Part of a small language model's weights: a variant of Adam for these matrices.
Each number is 128 + 24 x the weight over its row's rms, rounded and kept within 0 to 255. Layers, rows and columns count from 0. Numbers have three digits each. The size before them is the row's rms in percent of the matrix's.

# q: layer 2 attention query, 512x512, rms 0.038, rows 183-202, columns 256-319
# k: layer 2 attention key, 512x512, rms 0.0356, rows 183-202, columns 256-319
q183 099:125110162151173117123098166131145118132131134160119115129092136131130121143117117154112108167107121155131118120091102136096124097089117120148132098136119135101135147063131164139147153122077114
k183 103:120170131150109145171141117145141123141117134118112152118179142146143103136088140103150123074141091110168113102142133135127104155152156115124146153086142148168141121112175100131110105117119147
q184 095:096126136124160136147159095135166113093137104128129109173166136115147168168198105100104120128136122159136128141128136137107114155108165129114102103152118128142090140110130146153163137125157153
k184 104:154129144139120160119110136099132138116107110145144150115137095137133141099081100129101138092156129139108103142119142106096109135140140127134129136161133137143126099122173135122152117088122114
q185 098:146149142164120164102152168129105160129130104138118106147143173142119138145167106088119143131162145113159141115115147127106135161129127099128103099162101138115123159092113122113088136119164164
k185 103:130155158168102139161136149143126091152126101150170147172144118167128144111070109106146142104092102135105093145131131142140092116106113158130123138113173121180133128082104144108131138137107052
q186 101:150130137086184120119124163171134131127126147100118134099139133113134146136164130104099137120083145094152135129110104142078132136171132115130142148140094091121145136116141110117101139132155129
k186 108:154118135162127144148129118085154089171138178113130130088102065135132116111124107143128154134129135152145180144128109084114102116177158113134109136117170102116170117143159154140154147115155141
q187 096:141120083152145113158114127143100103133108143156095133113125150114175113095134137127160168131129120117141138171152141137156127147171174105138097136078167113110127134132109104103129087089121145
k187 104:120150096143158117134121117104089123106126176122113178142150139120105115106122132102119076150107187091161106107141108146170168098110091098107152116124076056074156105138077100155113114177136176
q188 103:115133163149126152149068123117143114127150130166134127115127138113125105101086124146148158149159114102172135117115095146205126127149094152137103118103131153133157118188137102090167103160064110
k188 105:108102154136141079151132088150110113155134138080128131124120146096114140141123116120128133104110160100107145100112111176128165129107096100127134079087094095121093132135109102191135132140122135
q189 097:111099093171162156125070171135140110139145117130133112138110095096137139149119193125118174152119139138157101148122108165136127117135105065156125140120151168119101143130115095118143129147071143
k189 113:143146101111137162107158120100147079132111164159161123127123104108146139123146139129117119096134156151130131138126100165113136059105120149133165109129116105123176174127113128129133131154137110
q190 091:103126126142102071185118082144143106169143151135124109099145120151115128119171106074109110126116115154162148135166184163096122091097127192102168129101135154131081125139162159100158143125156120
k190 090:126118156130139218103143131066139116173117157101119077130150115160105128091068178162146118082131132121168130090107174103151134116162122133141100144156127127109176132122097124145128121142100080
q191 099:108175171133132109120130090142102117136161158129128128126142113091128117140151090090128072159117110120151132100141145115123114099094103175126108118150148150088084131139138123133129108090099157
k191 099:111100144165104163145151156165105116121124110128098161153137135145126153164093139117113136077089086166120114145078114125123101180141112102147151153114149133151133148102099159131108157150087091
q192 096:154101065148163147150117182134133119117133146122120137107106145127115134155133108140122182154109164141115152135110103129175136115167135127088115127119107156106172155129138136164147142138122135
k192 109:084120149121145089120078147118126125103141123096120071103140152148076088108150176101126118106154108107107127137129175109125154158123173080113126162106101125143106114135139132117170130141160120
q193 094:141187126110177130121099168134135130115088142110120103095132175120090086151178118102088166116084153127108103126108086132125165114134118119110131109156146141079100139098119170153134159178077162
k193 111:148136113155187119124125142127121122125142135120101095110146143142099155134120110153153139148163087129119160116166157119130126138145173083115087086128084122142127153155138125108152135109138113
q194 095:154134076131123154141137143170134114118112142141120143125173131171066100140132099130158095143118110109145097143092150141168131117138116099152162091148138149125130172111125163145138128118158126
k194 103:177181131137159093136127106132129148153147092147155124142141085119120124105079089118144049148105116150158114145145093180111170102111125132133130120104110152178065100130141139131151144127151130
q195 145:121146098152103106103126111138151104133094094114148155082108114147136156103160096107156101144164152130110097138138158114076107165173105104125141137145135127126113140145147156142101132088169167
k195 100:126127179114140139126160114096111177141143112120127158122164146095102095152088101126109071121091105159159072105125097134109134111088126119108158151068115133145123069113113126131161169115140110
q196 103:141152104151071138115123133135159136140093137132165132145122133176111119078127095101139106120155135147098134082113131118091104162196155135133125156136101132136130111102089107107130180119131127
k196 100:130107147086153114135149147125133148140119099118127153125095111119102084130132171162091121134118102124138125136130116153117132093070100163103120121101135132135130078140144134146142172127100126
q197 090:126104106145161126152144160127103139116120156120129134096159129145098144129184107097147140144127114121134134140117119131151157177189132145114103071114105140086100153126134146152145160119134109
k197 106:130135145151111103120089146146114119135089104146119089105122130127139111124107131107137177135136113121088132136142148126168138144154174095094110148165114105139116137146122153109115137096151153
q198 090:147154153114125155061120124107144075134130126117129115153120102121174124098126136106092128076094157135106110124131145125131108117087141123167129177150144127162136124130111131146117099134117115
k198 108:117134112127130116151174099138150190149144144139125151136082137113104123157148160117109109138108113121147077122079078125093126067125090137158115093123107153126115112087112105165114146121131122
q199 100:108120119113110144123185093159139177122085169125109149131135101137115138156127107109158126117153084140129135144130095168125147178163112114114118089146093139104114128181145178113128144106157134
k199 105:133122143148143113125094142095106110120140099120172148112140119129149123110102128100121159146138131152104137115161140145135099150141147154129168107120137119136147095120147114154131136127132129
q200 103:114151165089088111145122174145162114147108142158125118141106106161112147113143126104129123119129127175121109136132103114079132121069135143116141127174134133082093171080106133107140122182111133
k200 106:090154122164139143097096070123141121086162123132074101117137172138101178129126124119120131160138131130128096096153138145124125203143119125106100095119111137146155140105085103124119108148097144
q201 098:155138134115149117158156132122083180143123138108124159125138116147156137114132081127085133103131113131158120179134104156084139121113162113113129126145100112137127089117119108162110162139090144
k201 095:147150105112115130112174181097137116151176146096136099133092125155131140100171155148139136118093124152133087139135100129136115099159104144125139127162082148122128140113147115107134117089143136
q202 100:112166149125192127113087144157133077129122127123082104120115169130102096119146161117169115142158119146117144113107161131149172112121129104127098082099138167153129126126154116144114140174126139
k202 105:111122075179121109153095126149152161157121132114124139150144136147174172125112139131099139109146139093127150100094114107101162105156145099146110158160154102139118094113105131123159107103131114